{"n_layer": 14, "d_model": 256, "n_head": 2, "n_kv_head": 2, "head_dim": 128, "d_mlp": 704, "vocab_size": 8192, "activation": "swiglu", "norm": "rmsnorm", "norm_place": "pre", "norm_eps": 1e-05, "positions": "rope", "rope_base": 10000.0, "rope_fraction": 1.0, "qk_norm": false, "attn_scale": 0.0884, "bias": "none", "tie_embeddings": "early", "parallel_block": false, "extras": ["some layers without attention", "local attention windows", "hashed n-gram embeddings", "a smear gate", "learned residual scales", "skips across layers", "capped logits"], "init": "normal", "init_std_qkv": 0.0219, "init_std_o": 0.0, "init_std_up": 0.0219, "init_std_down": 0.0, "optimizer": "adamw", "lr": 0.00109, "beta1": 0.9, "beta2": 0.95, "weight_decay": 0.14, "lr_head": 0.0147, "grad_clip": 1.0, "warmup_steps": 235, "schedule": "wsd", "decay_fraction": 1.0, "decay_shape": "linear", "final_lr_fraction": 0.0, "batch_tokens": 65536, "seq_len": 512, "doc_mask": true, "train_tokens": 533800000, "steps": 8146, "dataset": "wikipedia_en"}
Each number is 200 + 40 x the weight over its row's rms, rounded and kept within 0 to 999. Layers, rows and columns count from 0. The size before them is the row's rms in percent of the matrix's.

# q: layer 7 attention query, 256x256, rms 0.0498, rows 0-99, columns 64-95
# k: layer 7 attention key, 256x256, rms 0.048, rows 0-99, columns 64-95
q0,099,144,204,186,266,199,245,217,221,125,226,199,187,135,144,152,165,248,217,187,222,215,205,234,151,183,265,215,211,182,180,144,218
k0,101,226,198,209,177,190,180,207,278,272,226,224,215,223,217,188,173,172,208,193,213,134,188,178,167,209,171,243,248,199,192,225,163
q1,087,188,183,201,144,150,172,120,173,259,153,263,251,228,248,229,197,134,234,198,206,274,207,180,264,208,160,259,204,234,206,300,231
k1,089,273,193,159,186,164,161,214,137,197,182,224,228,181,251,205,234,279,218,179,136,220,213,176,245,146,204,200,154,210,206,172,250
q2,076,269,227,243,140,226,166,209,192,221,138,246,133,121,198,154,214,202,235,183,213,211,226,203,306,183,242,117,187,160,258,126,189
k2,089,212,195,167,153,180,197,160,115,269,205,137,208,199,198,268,199,176,160,199,191,202,216,154,155,167,192,191,225,182,241,236,186
q3,108,180,146,159,254,175,243,168,194,151,241,184,201,228,163,209,205,221,143,175,229,267,193,268,161,241,226,216,188,219,154,231,243
k3,114,244,143,266,212,182,277,171,298,213,185,277,165,225,188,192,214,235,242,170,193,153,144,212,182,195,178,240,192,253,232,134,235
q4,083,191,180,236,174,216,260,183,222,141,290,200,102,222,107,166,258,248,179,205,197,203,224,223,183,257,223,175,215,182,186,225,167
k4,097,151,222,144,188,205,260,215,227,199,223,240,176,197,157,199,215,187,205,196,215,164,130,205,147,183,213,246,172,266,222,161,176
q5,098,181,239,196,155,144,163,207,181,236,133,216,252,219,260,247,149,134,311,204,154,163,208,168,262,143,166,242,280,196,129,236,222
k5,081,196,195,159,226,193,178,191,153,173,220,213,288,113,288,187,196,230,183,212,182,221,228,169,251,130,228,180,170,144,262,188,169
q6,088,245,233,241,137,131,242,165,112,256,203,218,208,154,226,217,221,150,257,224,184,202,223,204,241,180,177,138,238,217,217,205,156
k6,100,199,178,175,171,175,141,240,147,250,201,177,260,203,235,222,199,189,184,232,166,198,249,183,224,138,220,147,209,181,210,177,203
q7,114,180,224,197,166,191,164,189,230,182,185,210,220,217,226,248,165,144,188,174,150,246,185,316,167,150,168,238,189,200,143,228,166
k7,096,219,146,188,199,215,221,229,279,153,239,211,272,257,230,196,189,224,178,146,223,222,178,207,259,187,170,224,161,154,153,241,167
q8,087,238,139,167,234,199,224,247,218,206,216,246,193,185,131,141,244,214,87,159,204,186,209,232,179,210,220,206,198,190,239,216,207
k8,099,179,233,183,219,194,214,223,250,159,178,209,191,228,199,136,193,202,208,180,162,160,118,185,158,190,196,176,139,213,216,170,243
q9,094,203,231,246,206,177,145,187,205,219,112,183,251,131,274,196,174,144,290,233,206,177,204,259,257,146,163,171,226,195,199,216,192
k9,103,191,226,170,159,164,149,165,148,232,169,181,236,183,194,285,200,207,207,237,204,219,257,193,244,131,191,196,250,182,192,222,211
q10,101,191,130,268,214,240,258,167,235,190,220,217,116,265,89,171,274,250,153,219,218,275,179,191,162,296,215,213,152,193,202,185,185
k10,096,219,208,182,220,222,247,227,178,194,250,210,141,181,191,157,202,257,195,169,191,156,134,211,154,234,242,237,157,204,238,119,226
q11,099,235,199,327,136,218,205,151,264,230,212,196,153,189,227,176,163,193,227,219,222,268,230,159,249,252,135,151,168,262,210,199,113
k11,097,162,213,192,247,167,198,218,160,235,165,157,204,158,170,258,250,120,207,210,205,189,202,270,164,177,191,198,233,157,192,212,244
q12,103,182,138,298,164,227,249,263,180,205,221,152,194,262,153,250,237,271,209,172,186,126,185,157,190,243,269,242,258,155,279,168,172
k12,109,223,223,166,140,160,189,215,256,191,233,227,203,209,180,199,207,155,200,178,252,214,183,242,193,253,223,199,161,195,173,214,213
q13,113,148,241,184,219,244,165,165,223,177,132,166,225,105,273,176,154,122,209,197,192,207,203,231,226,151,194,127,226,166,157,203,180
k13,120,184,189,198,222,128,206,166,186,215,129,180,229,231,211,256,169,174,273,226,191,210,222,192,250,168,175,191,182,233,211,219,214
q14,106,165,124,233,221,229,239,242,249,180,160,200,181,240,138,197,269,224,200,211,275,216,223,191,154,246,226,248,203,233,248,201,176
k14,098,270,169,206,199,194,209,218,158,190,285,240,146,188,107,170,255,276,212,167,199,166,137,250,200,181,257,278,152,208,245,148,235
q15,128,236,206,245,198,215,238,174,162,239,267,263,193,144,186,195,219,220,214,138,153,271,198,210,196,161,234,190,101,254,161,216,201
k15,127,168,196,237,164,214,155,199,267,173,217,202,217,171,178,185,187,188,186,230,232,181,153,259,141,199,110,235,242,154,229,173,190
q16,101,152,159,233,186,216,191,259,210,197,248,167,188,219,195,201,251,193,204,191,275,163,211,197,136,234,230,165,174,235,232,170,257
k16,080,219,175,184,168,189,200,227,171,219,273,239,117,219,106,163,280,206,159,125,205,157,236,209,190,274,230,286,143,138,214,198,182
q17,130,192,234,130,168,217,150,211,132,162,231,193,229,177,265,242,148,147,235,174,169,208,158,169,230,136,185,163,205,166,174,175,236
k17,130,205,184,168,222,151,171,154,156,233,115,149,288,176,201,194,197,173,195,215,164,210,289,226,232,175,181,227,215,201,159,259,240
q18,109,148,181,188,157,198,230,198,190,135,225,204,197,160,174,281,220,197,141,188,280,190,234,240,188,264,177,253,267,148,225,162,189
k18,103,200,250,180,235,191,214,253,215,211,204,215,227,226,260,102,130,223,202,187,214,117,212,112,197,173,249,193,224,255,209,173,208
q19,123,152,251,211,217,190,231,178,283,198,184,152,159,213,154,225,161,168,175,246,248,206,184,267,136,257,163,190,208,243,196,208,138
k19,127,241,224,186,263,220,201,225,243,138,136,177,203,242,194,169,183,171,216,223,137,177,181,128,212,197,208,253,181,236,189,222,199
q20,133,237,133,290,224,192,221,211,219,200,153,207,134,265,131,192,225,262,229,236,122,163,210,210,185,288,227,214,156,250,267,175,167
k20,146,192,184,224,192,218,247,211,271,217,258,213,175,209,213,228,243,200,149,146,236,235,163,269,174,256,233,215,162,210,201,193,184
q21,116,215,175,283,230,101,184,191,179,148,132,252,228,299,128,158,212,214,179,189,200,139,218,165,197,213,197,205,235,204,312,203,182
k21,106,139,242,104,160,201,230,178,212,223,189,183,271,231,273,197,152,186,180,127,289,303,205,179,239,250,185,169,188,250,189,250,118
q22,130,187,192,176,149,255,229,208,285,167,298,170,154,182,154,228,145,241,155,187,255,242,195,244,165,293,180,157,174,210,201,270,183
k22,118,240,195,149,227,202,209,181,168,93,162,201,154,211,154,199,209,233,226,295,144,188,159,181,184,163,205,213,209,148,224,229,269
q23,125,183,231,175,206,182,208,171,223,224,177,239,212,151,237,196,206,181,125,245,281,126,218,266,129,206,178,176,209,134,244,200,152
k23,132,286,168,141,218,180,143,189,158,184,197,171,165,247,174,246,178,161,250,234,131,187,167,163,218,171,167,217,198,212,175,155,208
q24,129,243,263,160,268,217,164,198,142,237,171,212,184,145,188,159,154,200,160,115,130,192,133,154,199,172,195,210,182,178,116,210,263
k24,110,159,232,177,180,225,191,200,203,196,125,204,297,137,207,248,201,230,161,276,244,287,187,216,181,158,111,164,260,201,172,153,185
q25,116,170,128,149,200,230,156,190,192,198,190,247,198,177,218,149,198,295,251,166,262,186,187,192,204,221,232,187,99,207,213,180,167
k25,119,166,170,270,182,193,193,214,255,233,225,209,128,213,256,235,228,234,150,201,208,245,186,246,167,283,236,199,201,249,248,116,224
q26,122,219,186,174,155,224,153,175,137,149,189,195,243,200,235,203,202,171,154,170,161,194,221,202,148,140,185,198,191,161,186,215,248
k26,108,197,184,167,166,222,180,161,174,207,214,152,294,129,223,277,227,246,189,226,190,262,234,223,233,162,134,160,207,206,195,171,199
q27,128,207,228,164,136,209,185,212,166,232,180,222,231,189,244,277,187,154,147,165,129,240,167,204,197,122,149,223,242,160,163,155,215
k27,072,209,258,165,157,196,160,127,126,222,144,286,297,160,189,191,165,155,189,184,218,265,174,217,291,116,197,282,206,236,186,293,206
q28,172,228,271,148,137,216,177,146,146,194,237,206,270,137,226,273,221,184,200,214,209,245,179,191,252,159,176,135,240,123,153,186,177
k28,066,196,166,136,267,239,169,206,214,190,168,242,284,144,221,180,166,211,180,187,146,257,137,199,177,179,193,264,231,113,165,151,219
q29,188,224,262,159,149,203,149,184,153,222,171,160,301,150,297,220,190,131,245,180,152,187,196,151,252,108,161,194,255,122,138,219,215
k29,063,198,216,217,247,197,262,226,214,146,142,206,235,245,225,114,290,240,199,182,237,244,180,180,186,235,211,293,186,139,224,175,172
q30,106,184,269,134,178,199,225,198,191,91,216,195,189,182,139,234,205,178,215,194,141,226,182,147,161,199,248,181,206,204,196,172,185
k30,150,194,227,180,242,220,174,174,201,207,197,222,298,193,219,187,143,213,163,201,206,222,232,212,204,144,194,181,271,228,181,264,210
q31,109,240,151,215,196,227,168,173,302,179,171,211,154,224,187,207,249,219,242,214,147,114,159,216,188,256,141,232,124,162,184,171,167
k31,111,175,100,276,200,173,192,237,197,228,219,160,110,231,156,195,238,205,191,224,236,252,189,238,161,254,249,160,182,197,252,188,234
q32,163,169,191,176,135,249,164,183,149,168,233,165,225,201,217,251,146,174,271,235,184,208,198,188,238,136,225,164,211,167,202,166,242
k32,082,215,183,205,160,251,226,184,228,98,215,238,227,170,230,200,204,284,174,215,199,311,164,218,205,221,231,206,215,193,207,201,100
q33,103,139,278,200,164,239,171,169,279,179,248,131,198,220,232,257,170,118,205,147,274,197,201,215,242,227,151,217,211,241,193,255,150
k33,110,174,180,237,234,222,178,191,278,142,188,274,166,254,204,150,222,200,175,176,209,206,180,176,217,232,234,284,194,177,205,161,131
q34,109,270,216,131,148,223,241,240,253,204,233,196,205,173,182,227,165,218,203,235,251,222,169,220,182,223,170,117,214,228,186,179,127
k34,105,220,149,199,222,223,205,256,269,135,199,287,170,238,158,152,188,190,197,252,212,183,146,228,119,220,228,325,193,190,212,165,118
q35,128,213,274,185,222,189,173,192,229,193,170,153,222,229,194,200,246,143,176,232,200,157,145,214,122,209,226,211,242,191,202,218,227
k35,092,206,162,149,263,184,165,222,256,205,136,232,191,187,105,189,168,232,167,259,136,196,142,189,193,208,193,253,248,170,138,207,172
q36,131,190,167,227,184,218,239,289,232,171,184,234,221,162,178,104,172,230,238,210,223,176,199,195,216,190,179,146,171,182,255,175,93
k36,107,194,195,254,139,217,188,233,199,265,152,247,202,187,245,254,215,233,262,246,255,183,190,242,188,227,185,132,185,206,213,210,206
q37,120,242,213,214,281,258,211,268,190,225,199,212,222,170,143,227,176,201,186,160,207,154,209,178,198,227,219,260,198,252,275,237,194
k37,108,217,209,222,239,219,193,212,203,227,118,194,243,210,275,163,161,241,168,127,184,149,236,170,180,100,148,232,191,209,223,107,221
q38,103,224,197,246,201,208,194,239,207,180,170,182,126,172,236,195,172,206,235,144,238,147,208,201,227,238,163,219,159,108,247,86,182
k38,119,186,194,243,180,151,198,123,150,219,191,138,196,191,211,190,192,209,129,170,216,250,226,260,191,173,180,106,229,102,223,216,210
q39,132,232,193,227,262,247,212,223,185,189,223,172,186,240,125,177,240,218,171,156,198,146,153,207,214,269,245,232,184,224,190,223,267
k39,100,168,209,232,161,146,144,201,171,248,172,190,200,223,210,225,144,212,168,182,174,138,271,193,131,154,198,141,199,216,200,246,254
q40,112,240,102,230,158,199,174,234,173,243,239,234,214,199,191,225,252,201,160,170,208,236,121,199,230,174,203,252,191,228,151,157,158
k40,103,154,183,181,179,200,196,256,197,235,250,162,224,195,226,246,177,208,231,223,189,149,216,266,121,206,185,106,121,201,192,131,253
q41,113,210,200,220,144,168,257,211,188,197,238,232,206,158,203,263,238,239,175,158,205,210,200,156,179,250,235,144,198,140,233,186,134
k41,116,162,183,196,142,186,267,198,192,275,259,141,200,172,200,252,248,243,237,209,201,275,169,218,224,199,207,181,198,222,205,157,211
q42,106,250,195,230,250,192,162,227,177,202,157,194,197,261,162,165,218,180,263,205,144,208,235,200,205,169,176,234,194,175,208,260,268
k42,105,198,174,221,157,247,206,209,122,223,209,135,229,217,289,153,223,196,229,151,258,234,261,205,261,179,175,169,132,219,217,248,291
q43,116,224,176,249,225,166,207,202,271,201,167,213,174,192,219,206,175,258,220,197,143,199,181,205,178,233,116,126,217,194,191,156,135
k43,120,196,175,186,153,158,224,173,166,253,241,174,172,162,202,182,148,136,236,239,290,169,177,306,180,247,205,156,186,204,149,173,136
q44,113,278,197,225,165,174,252,183,215,249,237,165,203,213,230,194,254,268,167,245,191,188,207,206,177,171,238,124,193,174,241,217,176
k44,123,201,188,194,202,215,222,255,259,151,242,164,197,202,209,225,138,180,180,172,159,190,245,147,162,211,249,219,214,158,212,205,169
q45,116,156,224,182,159,211,217,221,231,132,219,217,190,156,249,181,130,231,160,168,269,176,271,212,202,141,247,128,142,194,238,175,144
k45,109,206,178,209,209,242,204,178,259,154,203,256,185,165,201,222,218,266,169,129,201,238,210,210,246,190,231,251,196,209,188,173,81
q46,111,192,206,279,159,208,224,178,182,160,228,157,246,180,164,242,178,205,147,224,168,126,225,163,214,129,252,219,110,170,250,174,223
k46,116,189,233,197,120,160,183,200,161,244,227,136,210,147,236,244,202,177,175,188,139,271,242,214,142,161,212,175,158,181,150,208,236
q47,111,134,315,163,180,250,144,210,239,230,294,188,249,186,189,200,200,138,217,180,222,215,227,226,178,265,251,232,237,216,200,206,162
k47,101,181,208,195,239,237,108,233,277,110,155,251,180,238,192,138,170,221,231,229,194,234,143,212,167,203,200,247,283,215,210,226,176
q48,116,165,238,213,250,224,162,192,175,237,171,186,190,235,206,201,133,223,295,258,214,251,181,160,207,223,212,197,206,252,196,246,271
k48,116,282,224,273,264,229,191,166,215,182,183,219,161,204,158,124,254,133,193,229,217,171,120,186,222,200,241,236,245,188,231,246,193
q49,122,254,161,197,233,192,166,169,192,257,196,207,191,272,147,190,200,175,166,157,219,129,201,146,160,189,253,288,164,241,247,209,234
k49,119,208,246,217,233,143,144,207,245,196,185,201,211,227,196,149,202,127,177,192,187,118,230,188,167,129,151,225,209,158,214,160,133
q50,113,260,204,263,224,194,187,222,213,197,161,163,211,139,246,170,233,122,205,243,229,259,174,185,276,235,196,199,173,179,98,169,193
k50,112,167,169,251,163,173,161,172,180,203,147,207,193,180,280,210,252,228,150,202,169,144,239,186,208,206,209,170,129,205,166,209,249
q51,105,224,131,213,249,250,194,199,118,196,202,254,228,162,136,192,189,200,201,187,195,220,264,220,298,183,147,186,195,157,216,240,258
k51,103,246,209,187,206,266,195,209,140,241,226,245,221,180,169,136,179,202,283,197,179,249,242,240,262,170,188,257,138,223,262,166,206
q52,116,233,242,166,316,229,131,206,195,273,187,184,197,192,293,167,127,224,171,204,224,188,269,170,243,189,201,137,132,189,189,218,242
k52,114,185,201,218,266,209,225,242,182,155,137,220,192,159,157,62,202,234,157,189,205,181,264,172,162,123,222,260,189,191,177,152,131
q53,107,188,170,238,297,224,144,226,174,171,211,299,248,174,178,127,203,220,251,221,118,250,183,169,259,195,229,169,193,145,206,185,184
k53,107,204,155,238,248,268,173,244,175,223,182,199,234,186,212,166,202,236,183,146,170,212,216,226,239,234,190,203,166,255,223,191,232
q54,099,195,197,272,194,214,138,197,145,126,211,186,174,212,170,155,153,226,238,156,185,182,199,146,218,173,263,323,205,187,227,201,251
k54,105,246,251,255,206,185,206,177,165,235,173,123,180,216,225,223,181,204,197,201,157,194,212,214,239,257,198,142,162,277,192,235,241
q55,097,253,168,233,259,235,188,192,178,238,187,189,163,179,157,241,232,145,200,185,200,199,219,202,273,231,198,271,209,204,131,255,233
k55,098,149,243,146,144,166,187,173,137,206,219,203,258,191,209,213,266,268,202,126,133,180,245,200,209,121,151,201,190,140,217,209,267
q56,105,122,235,183,152,215,294,184,258,152,236,148,181,225,123,223,183,155,242,214,142,195,165,165,111,231,212,196,268,249,229,259,201
k56,107,168,205,233,192,256,246,188,215,203,184,153,212,205,205,254,145,168,284,165,129,247,171,236,190,173,185,176,268,283,147,289,228
q57,106,106,237,124,271,225,274,135,193,228,153,181,179,198,115,66,160,177,201,211,265,204,241,162,214,189,219,181,217,250,198,174,215
k57,108,161,240,161,143,256,186,225,275,197,195,191,200,210,186,164,197,226,229,147,246,260,249,162,200,136,179,163,203,254,98,196,132
q58,122,212,231,202,230,206,212,163,178,215,186,187,238,160,130,202,243,118,184,221,195,205,208,231,203,217,214,258,202,212,172,299,249
k58,114,242,207,177,244,224,210,207,193,176,143,223,217,175,159,110,203,201,182,140,154,205,187,186,200,188,218,310,185,186,208,269,248
q59,109,152,298,139,250,217,170,169,179,165,210,220,260,183,209,200,227,145,188,227,227,237,242,238,209,214,254,155,248,257,162,200,182
k59,101,178,162,213,278,248,197,218,224,141,198,231,185,204,133,141,229,187,206,180,144,201,126,173,246,304,246,281,264,266,207,243,166
q60,106,193,205,279,142,116,182,170,247,242,242,189,206,182,244,174,237,272,253,267,199,176,206,153,184,195,179,174,181,228,252,107,182
k60,106,199,185,195,173,153,190,207,248,239,163,125,170,238,189,295,224,243,186,264,224,142,214,235,157,277,172,63,184,155,202,152,213
q61,124,169,191,242,217,217,290,207,191,134,185,199,178,155,186,130,142,222,210,249,193,149,246,162,185,153,213,178,211,164,283,147,181
k61,122,195,202,235,158,229,209,192,230,246,219,167,205,173,274,161,179,238,190,155,260,278,236,237,193,173,232,190,152,251,235,180,173
q62,117,203,209,278,212,230,181,184,247,262,249,134,210,186,160,214,227,173,142,181,195,247,169,219,142,236,202,256,167,298,197,181,170
k62,120,182,201,236,240,185,99,212,266,155,166,181,252,159,247,177,232,111,180,187,188,177,210,289,167,160,203,203,247,206,114,196,158
q63,104,193,201,263,185,144,205,245,267,222,257,205,204,216,246,196,240,218,200,194,202,213,160,239,131,189,221,240,197,109,186,226,296
k63,109,164,218,202,218,243,161,205,183,196,275,227,201,200,127,168,144,230,162,225,223,237,216,171,206,184,262,223,220,171,221,176,175
q64,111,154,178,161,239,219,259,182,202,145,252,161,199,250,157,202,240,264,185,219,261,205,182,203,178,260,209,193,192,222,247,260,224
k64,112,217,162,229,289,200,227,197,258,128,219,291,153,204,192,166,201,271,229,210,176,165,158,232,195,200,214,240,176,228,278,92,211
q65,083,209,149,227,136,216,202,194,246,228,180,201,136,134,224,210,132,171,275,166,173,226,219,166,241,151,190,130,196,238,293,156,200
k65,086,144,211,199,146,194,225,157,106,185,211,180,217,184,172,175,234,209,162,168,249,232,247,196,180,154,165,177,218,192,242,248,222
q66,095,189,213,166,267,237,233,212,219,98,246,202,170,150,189,141,194,244,147,216,257,205,151,256,167,233,214,165,150,184,241,156,181
k66,088,180,163,213,171,204,205,244,268,212,233,199,160,217,165,166,215,184,220,178,206,180,225,199,179,252,170,212,231,204,265,155,191
q67,096,190,202,220,171,212,118,149,202,189,201,210,175,208,235,193,185,191,203,173,193,265,221,203,270,226,124,196,156,266,200,226,184
k67,099,170,170,208,227,210,186,257,140,174,228,208,203,200,179,195,241,238,243,159,172,200,196,236,193,169,188,200,241,178,293,93,250
q68,096,173,224,156,247,249,178,171,260,191,229,136,187,235,234,203,140,166,137,166,187,231,225,212,157,209,190,250,188,215,147,241,235
k68,091,207,212,217,273,231,237,215,257,154,181,168,176,211,200,169,203,207,189,142,219,221,205,230,200,232,184,268,232,167,216,187,142
q69,079,251,225,276,123,232,184,165,244,232,143,174,169,244,220,205,162,207,311,210,205,260,192,156,282,157,174,104,246,199,206,191,143
k69,098,163,241,194,164,189,205,138,154,252,182,146,216,175,193,260,215,200,183,142,173,237,214,199,227,195,190,215,213,161,201,254,178
q70,096,211,219,227,211,235,229,165,228,128,234,232,151,152,115,169,236,258,207,229,194,244,206,211,199,251,237,206,154,265,246,225,161
k70,086,160,182,185,207,164,221,202,209,252,282,206,190,175,160,173,218,174,161,191,204,170,134,191,152,189,138,196,228,205,209,190,191
q71,095,144,229,232,176,231,143,166,207,196,224,151,211,160,303,196,159,135,266,159,213,199,232,241,244,160,172,159,200,275,139,236,188
k71,103,162,190,233,169,192,203,202,172,207,172,161,186,192,184,192,215,211,271,242,173,227,261,208,231,124,170,162,234,181,202,225,213
q72,112,212,154,256,177,111,257,149,189,269,190,186,188,259,236,173,167,171,127,185,197,261,220,211,189,144,152,244,225,201,165,219,233
k72,098,177,274,217,235,189,217,252,161,164,167,269,260,137,224,180,191,201,267,194,256,155,204,131,163,208,288,203,171,153,229,267,157
q73,104,204,171,235,185,244,274,177,220,191,182,147,181,212,139,197,226,222,276,237,192,192,178,178,234,258,181,126,273,233,242,185,135
k73,094,206,176,144,231,209,215,219,153,248,234,213,143,159,195,250,226,146,212,202,180,197,192,231,265,206,205,202,218,250,210,221,208
q74,091,219,205,163,174,241,167,210,195,180,228,205,209,180,185,193,181,227,105,173,83,124,203,166,186,185,222,318,150,132,206,194,226
k74,098,234,175,196,202,213,192,239,273,158,179,239,229,187,234,175,214,207,195,185,207,212,161,195,224,276,218,185,203,193,146,217,151
q75,092,146,169,157,210,229,242,246,226,160,211,215,122,243,99,165,231,240,116,169,187,165,200,163,186,237,229,241,165,235,239,206,211
k75,094,230,227,187,229,249,251,230,204,147,237,226,112,163,154,145,261,255,172,161,139,210,146,148,178,235,202,257,131,198,179,181,234
q76,111,158,181,224,244,206,257,226,267,154,266,207,256,198,171,182,180,195,183,196,191,89,185,172,171,155,196,237,202,146,236,226,144
k76,104,207,151,195,200,207,170,204,205,181,214,292,191,181,188,211,209,217,290,185,182,229,140,219,229,234,218,239,266,220,242,175,154
q77,117,163,189,265,189,208,219,210,239,240,149,167,141,247,141,210,243,210,231,206,203,233,204,254,192,234,198,164,206,262,213,227,171
k77,098,222,222,182,250,274,253,260,162,212,229,205,173,111,181,168,262,210,172,177,168,145,133,150,189,175,209,190,153,192,245,151,234
q78,087,208,240,216,284,146,235,168,236,230,220,227,216,158,131,209,240,207,157,234,205,163,177,259,122,236,173,235,194,187,188,211,236
k78,101,178,155,124,209,252,207,223,185,193,238,275,185,165,230,153,206,240,225,211,211,209,170,191,239,210,208,158,245,198,192,155,148
q79,095,123,207,218,214,172,255,219,189,211,223,175,225,170,243,143,176,187,263,173,243,234,290,194,122,182,221,214,282,165,270,252,151
k79,096,126,182,179,206,190,253,170,203,215,268,189,162,170,209,178,202,185,228,203,203,204,182,219,187,200,193,176,215,217,171,180,165
q80,109,201,273,185,253,204,177,164,225,196,246,178,206,150,213,199,138,174,165,197,242,199,207,250,188,188,176,199,200,144,215,226,219
k80,129,164,190,194,234,191,247,213,166,108,149,237,187,210,234,195,211,195,258,252,168,162,209,194,207,209,189,220,217,213,233,201,173
q81,127,184,199,212,241,197,194,213,255,181,117,182,169,195,192,215,130,239,257,247,219,148,205,247,234,204,189,180,192,225,237,192,190
k81,109,274,174,226,216,209,234,186,175,210,175,205,163,142,200,276,253,190,157,213,156,186,130,189,240,236,207,232,174,198,189,187,169
q82,121,170,250,194,215,176,225,203,259,179,217,242,219,140,174,211,144,203,127,229,214,176,199,263,178,213,224,158,245,196,241,166,140
k82,117,264,149,151,276,174,236,173,129,171,165,168,200,229,175,210,219,153,270,218,110,180,137,211,210,189,178,256,255,220,240,219,210
q83,118,242,232,156,171,244,183,202,206,204,255,256,163,162,177,222,214,215,181,201,120,197,200,189,210,219,210,175,161,124,153,163,199
k83,107,222,188,205,182,227,112,177,220,113,194,157,211,225,210,138,145,142,211,256,222,207,149,182,179,173,166,221,201,194,163,254,225
q84,128,190,213,168,228,201,238,214,236,117,249,161,168,234,129,211,209,198,196,188,209,204,148,192,184,262,237,201,218,192,224,234,160
k84,069,187,183,274,192,226,168,235,340,161,195,210,99,281,181,159,171,161,246,213,223,212,230,234,187,267,124,224,174,248,199,250,263
q85,114,217,224,158,99,255,99,195,146,188,210,242,246,205,195,261,192,148,246,252,124,153,156,155,235,201,200,209,242,190,217,147,226
k85,115,243,161,213,180,195,179,256,234,197,146,162,249,259,225,171,166,169,240,214,153,201,277,194,271,125,246,192,195,173,171,240,213
q86,119,240,225,221,235,193,184,205,154,174,175,240,180,149,164,164,192,235,196,188,81,188,181,188,230,190,180,253,160,187,161,195,221
k86,131,168,199,187,188,198,208,231,192,229,123,164,253,117,212,179,165,191,160,228,252,275,197,223,210,174,179,140,236,216,215,256,133
q87,121,283,204,186,221,273,185,140,183,202,223,263,147,142,172,210,211,194,178,166,174,205,199,229,280,178,193,227,135,125,142,207,155
k87,087,195,138,190,228,263,158,202,168,189,211,239,155,175,231,181,232,174,184,214,199,218,163,221,148,150,139,271,241,131,231,168,195
q88,112,209,191,226,246,194,245,188,217,160,177,216,244,252,202,176,188,190,312,204,152,172,155,152,209,181,235,207,174,279,204,138,188
k88,115,209,113,207,169,122,230,190,219,220,232,197,181,223,183,208,250,211,111,174,255,210,190,294,187,218,242,181,148,204,222,195,210
q89,130,176,102,243,254,211,202,258,223,200,171,210,216,254,177,155,191,249,209,214,260,177,254,253,212,248,209,256,174,233,255,271,193
k89,095,194,171,237,138,206,246,258,221,165,213,234,110,281,155,255,260,260,208,195,245,186,163,212,212,257,165,165,159,260,211,155,162
q90,113,244,234,173,209,215,197,249,164,212,140,161,180,171,217,236,191,169,292,165,85,113,136,172,172,223,129,242,242,142,151,137,246
k90,114,214,180,180,207,152,153,225,293,145,96,206,264,211,255,229,201,200,164,216,242,273,187,242,131,205,253,206,284,210,186,187,212
q91,115,279,150,199,187,227,154,245,187,141,244,235,197,232,233,232,234,222,249,158,171,184,181,181,215,206,210,235,135,213,248,159,156
k91,144,171,125,251,176,181,244,178,241,212,227,208,186,220,244,221,273,256,166,172,241,174,189,281,149,224,212,226,146,209,259,163,145
q92,101,282,119,209,265,154,212,235,169,217,171,257,169,186,217,198,296,273,275,171,188,178,168,172,245,210,182,250,151,170,222,200,195
k92,171,212,150,199,160,206,231,211,233,215,254,223,163,187,199,199,257,224,199,146,242,198,150,217,214,274,250,235,152,212,214,189,153
q93,103,164,155,231,172,189,289,198,278,249,217,199,134,212,183,115,162,239,321,233,162,218,269,245,245,229,242,146,184,240,205,218,152
k93,200,205,176,255,226,250,251,232,273,160,234,232,149,227,174,150,212,239,187,157,211,185,146,215,166,262,209,248,125,222,227,207,182
q94,142,249,235,160,145,208,177,177,220,209,127,180,206,228,260,301,226,193,228,232,159,239,122,180,172,130,141,203,265,185,158,193,258
k94,080,188,265,211,237,202,258,232,206,164,151,229,286,168,157,197,211,224,174,158,231,222,175,220,227,162,270,276,255,165,187,211,228
q95,102,180,145,222,231,213,213,216,185,181,210,198,150,235,157,167,192,212,211,196,280,175,195,204,266,253,226,190,179,179,242,216,206
k95,092,194,249,212,158,163,199,167,128,246,243,151,176,134,192,248,176,166,234,234,220,125,249,205,194,155,149,147,196,216,161,211,253
q96,099,172,152,240,178,173,135,201,198,274,114,129,199,248,212,188,215,161,313,272,214,246,260,270,225,146,181,216,190,169,181,210,275
k96,164,260,180,232,205,249,237,221,272,173,163,292,127,217,221,246,165,238,279,203,210,196,141,206,213,259,225,203,159,181,201,193,183
q97,114,251,152,225,206,222,245,213,172,184,261,230,140,196,150,144,244,198,244,252,144,123,302,197,244,236,153,197,158,153,284,238,202
k97,087,175,190,251,176,136,183,163,244,244,162,166,220,200,168,241,211,219,202,150,226,208,249,315,201,158,153,163,221,160,211,274,238
q98,110,187,118,248,161,228,262,177,239,160,237,183,179,146,211,265,186,220,225,119,145,195,197,178,224,236,243,173,173,214,215,219,202
k98,099,131,193,288,145,147,247,216,239,230,256,207,168,242,246,261,157,256,239,209,210,123,186,170,145,242,214,103,134,194,266,168,153
q99,100,229,204,204,188,236,232,164,166,195,186,192,190,227,228,247,241,163,249,196,105,167,173,207,208,206,175,233,287,153,170,209,216
k99,127,207,212,246,230,168,184,184,152,205,243,146,200,206,144,168,226,116,228,157,185,149,181,171,203,231,199,214,241,207,209,224,334